python train.py --num_hidden_layers=8 --hidden_size=320 --num_attention_heads=5 --num_key_value_heads=5 --head_dim=64 --intermediate_size=1280 --vocab_size=20006 --hidden_act="tanh_gelu" --norm="layernorm" --norm_place="pre" --norm_eps=1e-05 --positions="learned" --qk_norm=false --attn_scale=0.125 --bias="all" --tie_word_embeddings=false --parallel_block=false --init="normal" --init_std_qkv=0.0178 --init_std_o=0.00444 --init_std_up=0.0178 --init_std_down=0.00444 --optimizer="soap_variant" --learning_rate=0.00319 --lr_mult_o=1.57 --beta1=0.95 --beta2=0.98 --lr_head=0.0117 --warmup_steps=200 --schedule="cos" --final_lr_fraction=0.0 --batch_tokens=65536 --max_seq_len=512 --doc_mask=false --train_tokens=335600000 --max_steps=5121 --dataset="wikipedia_en"
Each number is 128 + 24 x the weight over its row's rms, rounded and kept within 0 to 255. Layers, rows and columns count from 0. The size above them is the row's rms in percent of the matrix's.

# layer 2 MLP down (transposed), 1280x320, rms 0.0848, rows 1079-1100, columns 160-319
size [104 124  96 141 120  98  77  86  82  89 128  91  88  91 106 106  99 112  85  83  95 134]
[[ 92 101 184 136 120 162 105 118 152 111 143 130 120 139 151 136 126 123 140 147  73 144 126 133  94 174 106 108 123 166 114 138 148 106 185 148 125  70 108 120 147 147 159  77 174 116  88 116  91 117 128 102 102 117 119  98 156 129 116  83  67 121 138 110 139 115 166 108 159  83 139 169 117 104  78 148 118 120  84 132 108 117 147 139 136 157 142 130  81  74 125 171 116 111 165 130 120 140 141 117 148 144 138 171 120 108 147 154 162  98 123 150 123 120  98 140  96  85 136 137 141 154 138 127 142 122  91 156 130 133 106 118 107 152 103 135  92 137 177 127 158 146 123 125 123 133  80 112 112 168 121 144 139 117 137 172 137 140 134 125]
 [152 151 170 178 125 143 141 116  94 130 126 118 140 151 135 134 113 143 113 120 122 103 117 160 111 119 132 151 153 120  68 106 155 127  92 122 132  76  97 148  94  77 111 139  99 128 125  74 168 135 138  88  94 126 130 115 157 118 166 153  76 117 158 144 166 111  97 115 145 139 128 121 144  83 122 104 111 157 143 116 125  94 144 157 128 132 146 146 149 159 102 132 161 124 132 167 156 104 178 128 153 125 173 124 169 137 118 120 118 140 123 134 106 125 153 120 116 172 141  87 151 121 172 151 107 141 148 136 149  95 121 106 112 106 151 117  91 110 145 109 150 114 140 149 144 125  84 173 183 142 121 152 161 134 104 114 166 148  84 130]
 [136  93 121 128 143 147 150 120 106 135  63 146  84 185 119 117  78 134 112  94 135 170 122 103 116 137 134 136 139 125 101 157  90 123 164 112 150 114 123  99 140 131 149 143  75 113 121 142 133 133 114 144 146  87 146 149 151 128 141 149 162 144 144 145 169 130  98 139 193 176 101 130 136 106 143 110 152 124 113 130  83  87 148 136 122  81 119 161 136 163 146 149 152 141 106 162 145 131 151 146 112 158 116 115 132 114 137 137 121 119 174 131 179 118 125 158 154 174 122 145 159 157  89 105 123 117 143 153 111 118 125  95 112 102  91 117 108 117 105  97 146 106 139 111  99 154 137 153 142 131 112 130 124  69 160 117 119 156 104 112]
 [101 135 145 134  98 175 151 147 104  83 118 124 119  83 151 102 131 132  78 117  84 130 158 145 137 101 136 140 149 147 164 149 113 130  86 139 118 142 120 141 104 175 124 163 119 133  88 131 143 105 122  86 103 121 147 130 117  98 154 157 121 103 125 127 116 140 177 141 138 128 158 108  99 159  79 144 146 118 125  89 143 142 127 134 145 172 155 116 114 123 109 142  85 148 109 115 116 153 117 139 126 163 117 135 135 119 143 141 167 111 189 114 119 157 138 134  85 101  97 110 117 161 103 115 129 123 175 126 118 169 119 104 122 109 117 144 120  87 115 114 103 151 131 160 137 114  95 171 155 141 110 104 145  72 128 176  71 108  87 120]
 [164 159 133 111 121 140 159 136 128  98 136 131 155 125 114 107 109 125  97 132 157 134 165 135 149 128 144 127 152 117 150 121 120 140 104 107 108 137 157 141 129 109 155 121 144 178 125  91 140 121 126  99 144 137 144 148 111 137 140 111 118 151 107 156 106 159 142 110 117  93 155 133 131 161 120 130 117 139 163  60 121 147 123 114 110 153 107 109 139 131 121 168 159 125 133 100 110 112  96 145 138 118 119  88 133 153 138 100 171  63 142 110 109 122 119 114  85 118 113 129 151 188 111 142 140 146 166 167  92 182  54 143 118 108 149  98 136 143 188 131 152 114 196 124 138 109 154  98  91 150 141 152 167 104 124 141 109 129 140  97]
 [107 119 139  95 153 118 100  93 122 123 104 126 100 130 162 130 137  84 165 167 161 116 110 151 117 101 122 117 126 123 121 140 126 146 164 129 127 122 121 122 139 192 149  86 100 138 149 148 150 106 149 117 194 138 197  88 119 187 173 132 106 113 132 126 111  96 120 193 118  96 130 169 111 157 151 112 131 151 107 107 117 167 135 108 127 128 128 156 100  87 114 143 146 112 147 204 155 123 115 118 109 159 109 156 105 115 135 155 140 153 125 155 131 159 144 120 139 108 147 100 135 122 129 158 141 139  96 118  91 114 185 143  81 147 132 154 141  66 137 155 152 127 127 131 150 103 152 115 122 148 122 124 121 140 141 117 171 121 139 154]
 [128  93  95 127 126 113 140  94 113 135  71 170 120 132 122 141  77 116 125 150 119  84 154 113 129 130 113  97 129 105 103 121 117 117 156 135 107 142 136 127  78 142 106 143 123 122 114 132 163 123 134 129 127 125 117 110 123 156 124 177 139 124 131 171 183 144  87 120 157 161 125  89  91 186 128 113  99 183 132 123 144 118 122 136 124 153  87 157  92 111 140 110 128 121 158 127 145 116 124 169 123 155 141 107 116 152 123 101 104  90 132 109  91 131 141 111 125 146 112 137  70  98 100 121 137 117 131  68 108 142 101  85 160  87 124 106 142 155 121 136 131 117 104 103 131 120 157 102 133 115 122 150 130 135 118 165 102 138 157 110]
 [155 108 109 131 140 100 179 139  73 149 101 156 117  95 134 112  99 124 127 130 157 152 142 149 118 105 118 168 132 148 133 117 149 125 117 171 148 124 110 121 143 111 158 133 125 160 139  94 103 129 148  95 133 148 153 130 120 109 147 124 121  97 136  90 160 150 139 163 108 155  92 107  86 132 192 147 163 111 134 128 140 154 146 135 149 158 158 135 117 137  96 102 109 100  91  93 109 136 170 141 138 138 147 124  89 111 145 181 129 153 124 143 147  95 151 162 133 150 168 117 159 140 149 125 111 114 105 145 131 114 140 108 126 144 116 131 103 101 109 124 112 128 113 109 157 125 139 113  92 161 164 158 117 119  81  99 146 101 145 156]
 [115 121  91  92 102 124 142 163 146 132 128 132 113  80 119  93 168 110  95 119 143  87 127 143  92 106 148 188 122 131 149 140 171 145 105 117 138 126 117  29 123 127 142 102 150 163 127  88 134 138 120 143 107 127 150 102 129 126  98 113 130 146  86 127 157 106 163 136 136 106 199 124 131 154 129  96 122 101 119 126 110  92 159 109 120 172 136 138 168 132 102 152 109 105 115 157 137 170 117 134 114  76 149  75 144 107 124 120 133 140 149 143  93 126 174 125 114 112 103 158 136 105 154 107 145 135 151 115 113 122 145 123 114 120 120 118 116  94 131 106 138 139 154 155  75 123 117 112 148 105  96 151 126 108 114 150  96 114 143 131]
 [132 126 124  94 117 128  91 121 131 126 118 117 178 141 146  96 101 114 152  75 124 110 145 126 161 119 160 138 130 130 129 141 129 126 145 143 112 111 135 159 130 155 120 122 110 134 148 150  79 145 159 159 130  78 117 128 136 144 122  97 134  87 108 156 153 131 115 112 124 138 122 138  97 125 170 113  90 156 108 154 132  92 108 119 164 197  98 109 115 108  78 136 154 140 133 133 123  98 132 100 115 122 118 146 120 110  73 116 112 104 123 117 186 137 166 173 104 103 145 170 155 146 115 125 108 179 115 125 146 125 129 143 105 144 131 116 129  90 187 133 136 131 134 111 138 134  93 122 131 100 146 155 131  90 115 154 140 135 146 139]
 [123  92  92 133  95 128  86 110  74 145 128 106 156 159 135 180 125 134 151 138 148 110 142 154  94  94  88 104 119 126  89 128 152 105 146 160 106 141 141 139 124 155 159 106 137  78 138 114 108 132 158 111 118 155  86 125 133  82  95 139 104 150 103 157 104 132 186 115 129 125 110 137 130 138 155 153 136 145  73 115 153 120 145 142 128  96 131 118  75 156 130 125 159 140 133  55 149 136 104 134 165 126 157 170  90 177 127 106 104 128 100 115 127 154 127 134 146 130  99 176 134 129 130 141  97 113 128 161 122 147  91 124 116 125 112 132 126 123 147 128 129 149 138 128 170  90 149 141 140 126 142 122 114 145 169 144  77 159 167 132]
 [148 120 135 122 121 115 106 154 171 132 131 168 104 144 100 127 152 119 119 116 154 107 152 164 147 135 115 103 159  94 103 151 140 126 145 128  97 104 124 170 139 113 141  98 106 147  93 112 100 142  94 125 163 121 149 169 150 145 141  79 126 112 158 108 132 123 104 133 121 147 105 105 144 133 154 158 111 107 103 115 112 160 167 156 123 132 130 114 133 150 128 100 133 122 136 100 144 131  85 144 139 136  85 106 124 154 137  92  98 132 141 139 161 126 152 166 133 147 153  95 120 113 159 148 123 117  85 137 127 127  91 156 165 157 180 104 140 117 127 123 162 137 103 118 150 128 128 134 119  99 146 130 158 147 122  98  84 110 147  84]
 [ 90 136 137 133 137 100 120 145 114  92 143 162  43  81 123 151 124 112 138 115 169  65 114 148 153 131  79 123 106 142 118 128 147 172 151 142 131 155 105  89  96  93  84 136 109 154 117 142 149 140 143 141 108 120  36  96 130 159  84  98  89 143 155 116  84 116 148 119 122 134 114 162 119 180 124 129 125 128 103 118 116  85 151 171 169 180 165 148  99 149 124  98 134 126 151 144 141 114 130  88 118 138 149 104  91 163 117 174 154 118  78 171 122 141 132 153 135 159 130 112 150  80 148 126 118 104 155 112 127 150 136 139 143 128 153 154 119 139 133 122 103 128 122 104  95 131 109 135 103 141 138 150 121 101 151 148 110  97 113 107]
 [121 134 133 114  86 113 132 130  92 146  91 125 132 115 151 123 140 114 152 141 154 117 106 111 135  94 135 124 175 157 105 112 117 128 130 165 110 103 131 136 115 112  56 111 120 193 118 150 123 153 122 107 122 138 152 104 111 102 134 150 133 123 136 121 164 159 118 145 116  90 121  94 132 146  94 146 143 137 108 114 116 113 116 130 119 172  50 145 166 113 145  86  88 129 105  93 110 124 148 151 144 107 163 109  90 132 116 129 132 120 183 141  85 153 145 114 175 143 114 165 158 110 115 132 143 107 127 148 153 131 150 149 106 116 134 129  93 116 123  95  92  79  79 119  95 185 144 112 131  91 160 157 119 129 115 104  97 105 115 144]
 [138  93 142 147 158 184 128 119 111 141 106 121 109 136  97 116 124  91 137 134 133 142 142 130 135 139 139 120  86 134 128 116 144 143 129 114  95  91 139 112 145 126 139 154 124  93 146 144 128 163 135 151 136 143 164 148 104  77 118 165 157 114 130 108 176 115 122 100 152 174 149 136 127 122 156 120 174 133 158  96 127 128 139 160 147 119  79 122 113 138 132 152  98 109 121 118  90  75 150 129 127 102 106 132 177 135 110 159 139  77 164 131 151 124  97 114 140 165 123 109 165 156 129 100 152 100 109 128 133 100 165 113 137 114 127 134 162 133 166 120 168 170 139 145 161 135 124 130 112 105 138 136  98 155 104 158 142 144 133 140]
 [ 84 135 147 108  64 146 124 101 168 127 131  89 147 138 132 146 145 143  97 127 106 147 151 135 132 125 158  92 112  87 128 124  96 130  98 154 125 110  97  59 139 167 152 153 138 133 121 178 127 122 151 158 101 115 160 163 173 125 125 117 147 111 151 145 111 152 154  75 125 128  88 117 120 126 167 104 117 119 123 112 143  86 126 125 136 114 102 127 125 175 119 148 171 111  70 128 124 135 107 144 104 148 160 142 114 148  97 112 121 121 132 135 146 139 100 104 141 150 122 113 137 140 149  91 127  99 126 109  92 108  80 123 151 120 121 160 139 106 143  93 106 129  86 148 153 143 138 147 184 137  93 138  87 111 113 158 106 122 107 142]
 [142 117 100  81 113 158 119 147 129 152  73 126 128 125 154 138 122 126 140 134 136 122 122 149 149 158 123 155 131 136 161 109 111 108  79 148 138 147 145 147 140 109 151 149 152 163 142 104 143 147  91 159 115 133 145  99 133 158 102 109 144 155 128 123  84 124 157 169  94  97 146 117 123 122 105 169 109 138 139 177 117 131 109 113 138 138 119 147 171  95 157 147 128  96 154 105 121  97 134 114 131 107  88 118 114 121  76 138 140 102  96 125 137 126 154 132 136 121 133 121 127 165 159 120 145 105 156 124 130 125 140 146 125 140 125 147 207 122 131 122 137 139 126  81 109 132 137  66 114 126 149 116 172 104 107 119 122 131 164 117]
 [ 84 117 146 125 160 117 149 161 146 125 161 139  57 137 143 120 106 179 119 150  85 135 117 125 108 144 138 143 197 129 106 137 141 142 123 129 119 115  98 120 118 113 132 152 164 118 116 107  91 131 164  91 121 105 103 131 111 189 139  97  92 132 131 110 136 137 153 127 140 170  84 165  80 147 103 121 142 122  92  94  92  97 100 115  91 122 123 116 139 129 117 110 110 125 175 116 148 126 173  85 137 137 122 123 127 137 131 114 139 117 139 126 159 121  91 150  66 154  96 104 156 101 138 112 120 144 112 141 122 142  94 143 130 104 109  97 150 121 111 117 140 118 151 131 118 140 128  69 109 152 100 155 177 130 146 136 144 140 132 130]
 [125 131 109 135 118 135 152 138 131 112 100 105 134 125 128 119 112 148 166 106 161 116 126 166 150 166 162 144  92  57 120 149 103 124 140 130 145 111 134  89 123 119 147 107 134 100 126 107 110 145 127 129 105 106 162 110 128 137 162 176 126  80 145 123 150 167 146 188 144 143 133 166 174 130 122  93 109 136 159  82 137 149 104  71 125  85 128 116 152 131 132 108 131 150 114 143 118 123 106 131 117 155  77 125  86 136 125  86 139 127 121 114 134 117 101 158 119  76 120 127 129 102 155  88 139 140 127 107 143 169 114 126 121 133 166 107 129 161  71 103  87  81 100 134 165 135 182 172 109 112 126 114 154 113 117 109 114 135 104 111]
 [139 126 135 140 167  91 132 157 124 140 135 128 115 109 166  87 139 126  89  96 157 122 151 133 121 118 100 150  93 127 129 137  88 104 128 161 129 155 125 158 111 124 179 154 119 175  73  92 119 124 111 112  92 157 142 111 103 114 140 147 116 140 143 110 145  90 120 174  92 160  84 105  85 119 142 119 129 104 178 128 136 114 141 136  96 100 172 149 124 102 110 149 180  85 138 119 138 147 128 111 128 117 143 160 131 138 163 118 122 130 118 141 107 173  81 138 123 150 165  91  86 142 103 148 148 133 170 137  95 135 130 154 165 125 120  99 106 128  83 124 151 142 139 140 144 142 123 145 110  98 126 134 141 101 151 116 151  95 140 153]
 [121 151 128 154 152 137 125 129 129 144 125 129 120 117 147 118 126 175 132  98 113  98 134 158 138 116  92 142  96 108 152 111 133 151 118 151 130 122 135 123  47 110 143 183 147 158 183 157 108 103 101 133  64 129  92 118 147 125 148 113 104 122  82 146 112 116 178 153 108 119  90  93  72  91  95 128 123 127 169 115  89  84 168 130 122  96 154 128 130 105 158 158 126 147 139 108 130 129 126 130 115 145 146 158 112 150 124 144 166 160 123 135 159 154  44 117 123 188 127 140 126 167 147  89 171 111 102 141 149 134 125 116 114 139 105 119 120 152 109 153 136 144 124 114 121 116 116 149  80 130 120  99 148  95 168 125 102 148 100 159]
 [158 143 136 130 113 124 208 128 103 132  78 113 109 104 110 113 133 155 118 129 112 121  70 113 113 116 134  92 126 150 126 140 107  96 135 109 160 129 131  92  82 136 134 140  74 148 169  91 109 132 125 163 104 134 119 140 134 150 157 141 144 142  96 100 131 134 111 145 128 143 188 119 131 143 120 121 135  91 145 130 111 106 126  92  65  93 143 156 148 158 140 170 138 115 130 118 153  87 192 118 161 135 131  83  82  90 142 170 149  96 116 122 147 155 175 164 104 158 121 145 113 127 103 132 146 114 115 141 117 125 104 182 116 152 154 119 126 141  95 131 144 108 117 138 171  87 114 143 149 120 121 149 149 146  80 127 150 130 121 131]]
# layer 2 MLP up, 1280x320, rms 0.0878, rows 1080-1100, columns 160-319
size [117  74 161 116  99  63  73  79  90 131  85  94  89 104  90  95 128  83  74  90 146]
[[138 121 160 190 134 165  97 160 118 116 136 104 109 112 121 110 138 139 147 127 128 104 128 139 129 130 103 194 118 111  86 137 115 144 131 104 193 133 103 168 109 127  82  93 142 100 130  87 116 145 179 109 113 146 103 157  96 118 103 154  69 153 150 143 141 104 144 160 140 155 133 120 142 133 117  83 111 135 107 110 120 114 143 154 124 122 131 157 118 133 111 125 127 113  96 167 137 161 162 125 132  96 151 131 135 149 152 111  96 134 116 154 148 119 154 108  93 127 158 100 113 134 140 191 146 143 135 166 167 138 101 125 112 120 131 119  98 166 162 124 131 148 148 103  73  99 136 137 159 130 159 146 172 153  89 106 127 139 152 114]
 [ 93 102 131 123 131 142 117 117 100 149  87 121  96 152 120 153  98 120 113  96  84 149 123 116  99 140 131 112  97  99  74 148 128 132 153 100 148 129 119 110 124 103 128  94  93 128 112 107 162 104 136 136 150  93 156 142 151 105  96 137 122 154  94 150 108  60 122 126 120  91 104 125 130 100 135  97 142 121 139 160  56  91 179 122 111 132 181 158 131 129 123 177 172 143 140 121 125 120 160 117 101 147 130 110 159 115 111 107  97  81 142 140 167 116 136 154 105 122 116 129 160 132  94 109 139 100 169 168 138 144 165 122 141 113 174 113 110  93 125 113 149 119 149 132  81 112 109 122 108 129 120 142 116  97 148 117 121 125 110 164]
 [143 152  81 140 141 143 140 127 141 102 143 108 129 141 135 111 137 147 113  75 152 144 142 125 128 108 126  86 158 141 162 102 130 137 118 145 159 142 133 155 144 111 152 138 103 166 141 122  98 165 129 134 133 170 149 139 109  94 151 149 148 101 137  93 147 172 124 100 140 129 151 143  78 138 141  92 158 160 182 116 155  89 143 130 138 103 128 129  86 165 131 116 118 132 118 120 115 111 141 182 161 118 170 114 134 130 142 146 163 112 125 151 141 101  72 168 158 114 121 162  95 160 131  92 147 110 142 116  79 183  67 123 142 153 126  95 103 130 118 163 132 133 130 124 139 129 132 139 138 153 138 110  95 142 141 125  97 154 118 121]
 [156 129 164 129  99 103 133 116 101 128 122 117 183 145 142 157 152  92 104 142 121 113 132  76 173 116  94 124 138 150 132 154  73 141 102 116 160 134 131 101 143 115 131 129 160 165 118 119 123 152  85 105 115 140 106 160 122  93 112 102  97 151 115 160 116 178  90 106 131 122 140 111 137 123 137 103 115 142 118 130 107 116 126 117 105 156 127 119 109  95 139 113 204 144 128 113 104 101  97 167 150 110 131 127 174 133 105 159 137 141 140 120 130  90 159 123 121 114 131 124 175 154 113  96 110 129 149 129 127 149  67 123  97 139 167  96 151 121 165 149 155 171 110 112 107 119 115 137 119 150 169 167 129 145 105 120  74 139 127 115]
 [151 181 113 113 107 124  98 127 112 124 116 132 130 100 129 152 127 106 142 157 146 138 126  94 156  91 128 135 151 118 119 129  53 160 139 129 127 114 124 115  97 169 113 132 138 119 112 137 130  92  78 100 150 141 154  86 175 139 148 101 181 126 116 146 115 121 127 128 142 130 133 137 118 155 151 107 183 135 155  87 125 143 116 142 158 176  86 160 153 112 114 135 148  86  81  95 159 147 152 153 152  95 123 101 114 163 133 121 158  95 136 134 140 116 125 104 154 124  92 128  98 151 159 128 157 148 139 155 159 154 109 128 169 103 125 133 115 123 110 138 122 120 121  91 123 157 176 133 180 154  73 176 135 149 115  73 117 123 124 129]
 [130 158 139 135 109 124 151 155 126 136 107 138 145 140 106 147 109 162 156 117 129 115 150 154 105 191 113 159 117 131 105 113 143 124  74 138 173 106 125 104 115 167 110 110 162 110 108 135 127 128 104 169 158  93 100 148 141 116 134 115 173 128 140 133 141 146 118  98 151 144 136  97 117 153 170 140 132 161 173 139 123 125 154 100 124  99 146 147 140 126  78 133 123  83 132 156  78 151 141 143 103 107 142  90  99 145 138 127 121 134 174 120 128 142 165  86 140 157  99 112 117  99 112 131 146 151 153  86 144 151 152  93 112 127 176 126 151 102 155 139 116 140 155 145 115 127 186 129 170 141 135 107 119 123 121 103 175 166 139  97]
 [120 135 182 143 136 140 106 112  71 130 130 146 108 126  88 108  86 105 118 125 145 121 137 122 123 151 125 150 158 144  82 143 125 126 122 130 115 121 115 105 123  87 166 168 112 144 110 131  99 119 136  90 124 168 147 120 145 139 149 119 118 117 130 121 152 139 148 116 125 148 105 142 113 155 154 165 111 122 148 130 112 136 126 112 144 119  95 144 106 146 118  92 138  68 137 111 114 129 135 116 138 163 141 138 155  91 144 141 126 141 167 148  87 130 160 134  85 112 173 103 162 109 129 153  92 157  99 138 146 124 148 113 149  91 147 116 125 118 148 108 115 125 134 132 133 115 109 131  88 139 169 155 103 124 104 102 117 137 160 176]
 [ 81 146 150 149 107 118 113 121 128 127 100 148 175 120 111 124 128  89 124 131 210 103 116 126 100 104 164 133 124 143 151 203 141 138 129  96 151 127  97 114 152 123 108 140 113 117 150 113 154  63 120 100  95 130  99 137 138 129 160 166 135 127 104 116 124 127 160 127  86 114 132 122 128 140 119 128 116 126 133 157 128 138 133 117 139 179 119 138 147 115 103 127 121 129  96 141 146 156  97  95 163 115 146 133 124 133 122 145 127 118 117 102 134  90  99 147  61  95 104 150 131 121 146 115 116 131 112 107 118 134 170 140 126 127  99 155 166 117 115  69 165 125 127 106 149 131 141 148 160  97  95  86 116  98 116 137 176 155 150 156]
 [133 126 105 141  95 108 121 138 157 122 159 144 129 105  85 151 121  87 111 132 101 128 144 131 102 112 115 152 127 113 132  94 119 138 142 121 133 104 123 147 117 120 102 129 135 117  82 148 137 132 106 125 148 129 153 117 108 147 126 106 147 163  92 116 167 142 127 154 111 143 138 180 132 134 147 132 155 157 123 127  89 104 147 170 122 167  89 131 143 154 136 108 134 104 167 121 161 152 130 142 106 143 109 150 130 100 119 153 139 104  97 112 151 163 167 160  88 135 127 162 142 167  98 166 121 151 102 157 122 141 124 146  92 141 128 115 116 120 166 125 152 106 130 127 120 129 101 105 122  95 127 115 134 136 109 148 101 110 112 105]
 [115 198  98 132  89 161 154  60 157 107 115 180 164 121 103 120 104 114 127  59 114 102 147 114 119 112 135 103 140 105 148 167 159  88 103 115 172 126 131 145 136 109  83 137 151 126 167 106 124 156 125 110 166 114 102 108 137 105  94 122 119 128 126 127 113 123 119 130 126 107 114  91 148 149 142 128 113 108 150 114 127 113 135 101 129 100 148 124 164 137 105 122 123 128 141 130 149 134 112 103 139 130 102 150 139  83 114 118 160 134 115 172 121 122 145 124 129 143  99 117 162 157 145 138 159 116 169 133 154 138 141  99 118  99 146 117 124 113 112 133 153 127 165 157 131 107 133 155 165 128 153 103 151 161 155 146 121 118  96 169]
 [108 120 178 132 117 144 140 166 133 143 141 124 130  84 147 103 169  99 131 115 149  92 111  96 141 130 137 129 101 156 136  70 122 113 101 107 139 165 130 115 114 170 119 149 136 115 188 116 183 117 106 132 102 134 120 116  60 149 143 134 136  95 131 123 161 170 150 132 144  77 124 147 140 121 111 103 139  95  97 177 150 104 112 103 161 149  71 147 135 116  95 110 130 127 140 151 130 117 119 153 141 112 173 148 121 104  96 127 164 157  90 115 111 111 151  92 103 104 130 144 154  96 150 115 123 129  97 132 109 177  90  94 134 115 128 177 152 161 119 113 128 124 149 117 170 148 125 114 124 121  79 137 122 139 171 126 110 125 133 147]
 [138 128 131 161 138  94 119 161 149 196 143 114  70  93 157 117 144 143 116 107 139 104 110 145 121 139 128 134 131 197 167  99 120  78 170 129  75 118 155 131  94 113 131 137 105 130  73 130 147 132  82 140 147 128  92 101 129 139 140 123 146 120 151 125 125 129 117 132 145 116 141 168 121 133 120 155 140 137 139 160 121  65 140 117 148 111 140 117 119 136 153 125 169  87 124  89 129 119 120  86 161 158 144 107 120 122 112 140 132 124 162 134 138 102 162 133 115 121  78 137 130 116 142 136 151 131 115 163 152 160  59 158  79 124 112 137 128 131 122  97 126 109 111 114 130 114 128 132 136 166 118 173  96 124 116  75 104 146 106  94]
 [164 131 127 103 136 119 133 134 117 136 135  89  97  94 129 156 133 137 125 155 147 153 106  89 112 178 137  75 113 141 105 112  96 140 130 142 121 120 152 163 145 102 110 165 142 109 120 155 116 151 152 141 118 128 139  86  94 122 114 120 146 123 115 112 167 120 145 129 112  89 150 174 137 117 132 130 136 103 135 164 101 145 137 132  79 152 118 165 153 131 115 133 117 146  90 135 113 107  73 117 134 137 179  86 123  76  79 171 124 132 120  97 113 124 131 156 131 121 138 104 129 107 102 109  92 105 136 160 140 106 142 168 117 142  90  98 102 140 161 151 108 117 166 180 135 103  86 141 118 130 110 167 117 162  73 119  90 155 138 130]
 [ 64 140 125 141 165 127 135 130 110 127 129 167 131  85  84  99 110  88 123 107 131 158 126 112 132 123 146 134  94 124  80 121 177 134 140  88 120 118 148 141 168 130 142 139 143 123 166 127 140 119 140 142 141 166 100 136 141 121 130 148 143 133 149 168 123 106 134 100 133 133 119 146 141 105 149 114 120 107 137 104 152 157 150 157 104 135 121 132 110 123 118 129 125  92 132 119 113 124 128 172 114 116 123 151 143  80 109 157 102  80 133 145  97 152 118 121 152 149 175  94 128 181 176 124 141 145 146 111 147 116 160 132 141 126 122 160 110 131 123 124 163 114 191 152 155 100 116 115 131 149 124 144 144 131  61 129 114 152 124 134]
 [ 93 142 161 119 105 111 138 136 140 130 116  83 154 143 134 115 153 143  94 183 118 181 137 122 159 135 160  95  95  88 118 126 111 117 103  99 153 108 123 109 124 146 154 143 117 126 116 154 163 100 148 137 153 121 142 159 171  93  80 129 153 134  85 121 103 101 115  94 151 149  69 103 141  86 118 127 101  95 112 162 139 104 164  97 143 146 140 136 144 134 134 159 155 134 131 120 120 120  95 182 142 156 101 143 132 157 109 103 106 149 135 122 113 114 124 143 159 134 125 130 124  95 190 119 115 124 114 118 105 140  93 131 132 174 125 122 132 104 131 184 132 159 120 151 108 101  87 129 178 102 117 117 107  84 133 138  98 128 128 112]
 [142 128 102 128 132 114 119 108 123 149 129 150 169 140 130 119 130 117 147 152 111 171 121 114 122 146 168 147 130 141  83 133 144 133 117 139 137  86 140  87 121 124  82 150 157 156 153 160 152  89 128 104 118 177 141 118 144 111 135 131 146  99 175 110  87 123  98 148  70 117 168 117 103 160 160 121 173 168 172 105 126 133  96 121 114 103 130 166 151 140 100 131 137  88 128 114 107 143 127  76 169 112 122 104 124 116 106 150 104 129 109 129 154 131 112 149 113 118 107 112 128 176 145 160 160 160 116 130 151 108 139 169 108 163 108  99 134  71 118 112 153 137 150 104 171 105 142 149 156 185 115 132 140 143 101  98 112 116 116 157]
 [139 157 117 128  98 126  91 193 116  96 157 172 160 120 141 140 137 127 120 135 146 136  81 139 138 178 158 124 155 135 136 159 171 176 113 156 120 152 136 110 147 146 123 134 156 122 106 122 133 157 137 132 130  98  81 149 116 171 133 107 114 110 116 158 136 108 127 142  78 142  96  91 108 157 136 118 110 104  97 125 120 144 156  95 101 139 145 106 123  78 127  86 144 129 157 139 121  99 160 139 110 135 117  75 146 117 121 119 120 160 151  98 175 135 132 162  99 142 149 111 191 142 175  96 135 170 128 114 124 130 144 129 111 106 128  93 152 132 131 121 132 109 172 140 114 155 119 129 122 173 141 136 116 147 129 128  97 124 145 107]
 [107 132 129 118  94 130 142 106 138 153 155 144 129 112 134 141 115 116 118 182  88 110 114  65 116  98 147  95 173 149 116  76 124 102 121 135 130 118  99 160 126 129 119 131 120 174  96 147 158  72 135 148 108 139 117 143 143 111 118  78  88 169 116 117 101 130 138  80 136 144 138 100 126 137 121 122 123  98 127 142 139 113 158 156 103 122 124 104 109 108 133 152 137  85  98 143 143 119 135 112 148  99 159 151 178 145 141 155 160 130 143 129 134 149 119 146 118 147 112 142 132 152 108 138 132 105 144 133 102 129 124 145 142 107  81 111 116  95 109 160 169 172 149 123  66 148 103  96 122 145 157  94 108 129 143 137 144 126 172 166]
 [ 95 145  88 128 124 111 131  83 136 132 132 147 107 130 123 103 137 125  92 125 163 123 159 114 159 162 142  84 110 158 134 170 112 127 128 155 121 142  94 156 129 128 182 151  97 148  70 111 103  78 131 113 141 119 116 137 155 103  89 135 112 140 141 137 164 109 119 154  96 142 119 121  84 147 131 120 143 124 187 121 161 133 121 135 162 128 147 195  62 112 136 157 121 113 148 162  93 151 121 112 151 137 144 138 132 107 168 159 143 110 139 162  69 130 112 158 122 142 126  59 150 162 107 131 125 158 179 119  98 108 112 125 145  98 164 137 112 145  86 132 148 121 151 119 128 160 132 146 136  86 126  90 130 105 142 159 137 119 135 164]
 [130  98 121 108  98 106  95 147  82 142  69 120 115  91 127 130 137 179 123 130 130 130 118 140 126 130 152 131 115 130 157 133 160 157 150 114 118 113 121 136 102 109 124 171 105 178 130 137 123 167  99 123 135 132 138 113 134 160 129 109 112  94  94 121 140 115 153 101 164 139 111 104  81  93 128 132 165 137 128 117 101 132 207 133 119  97 136 122 153 171 120 127 130 177 134 121 124 114 109 142 126 164 119 140 126 149 122 141 177 128 122 159 163 132 132 154 131 121 118 119 136 175 174 111 165 112  53 131 116 152 112  97 108 132 121  96 140 159 115 157 159  97  72 118 140 103 121 155 154 113 111 167 121 137 127 114 122 144 130  95]
 [133 163 136 145 114 142  92 125 147 112 102 182 106 153 133  96 145 154 165 107 161 136 178 128 138  67 169 158 156 132  98 120 132 146  86 139 162 111 119 151 146 108 160 148 144 135  63 117 142 125 153 104 168 109 139  97 174  96 153  94 164 104  94 159 114  88 145 126 126 107 122 119 144 136 117 126  96 114 126 110 130 140 126 103 151 101 161  98 159 113 148 121 139  88  92 146 109 145 126 151 124  84 152  87 176 102 177 144 118 140 157 181 165 120 122 156 146 130 168 143 163  90 106  97  80 171 146 134 171 136 138 102 127 141 118 125  82 125 105 103 139 157 149 112 139 114 108 124 111 131 129 120 102 109 142 134  75 141  92 119]]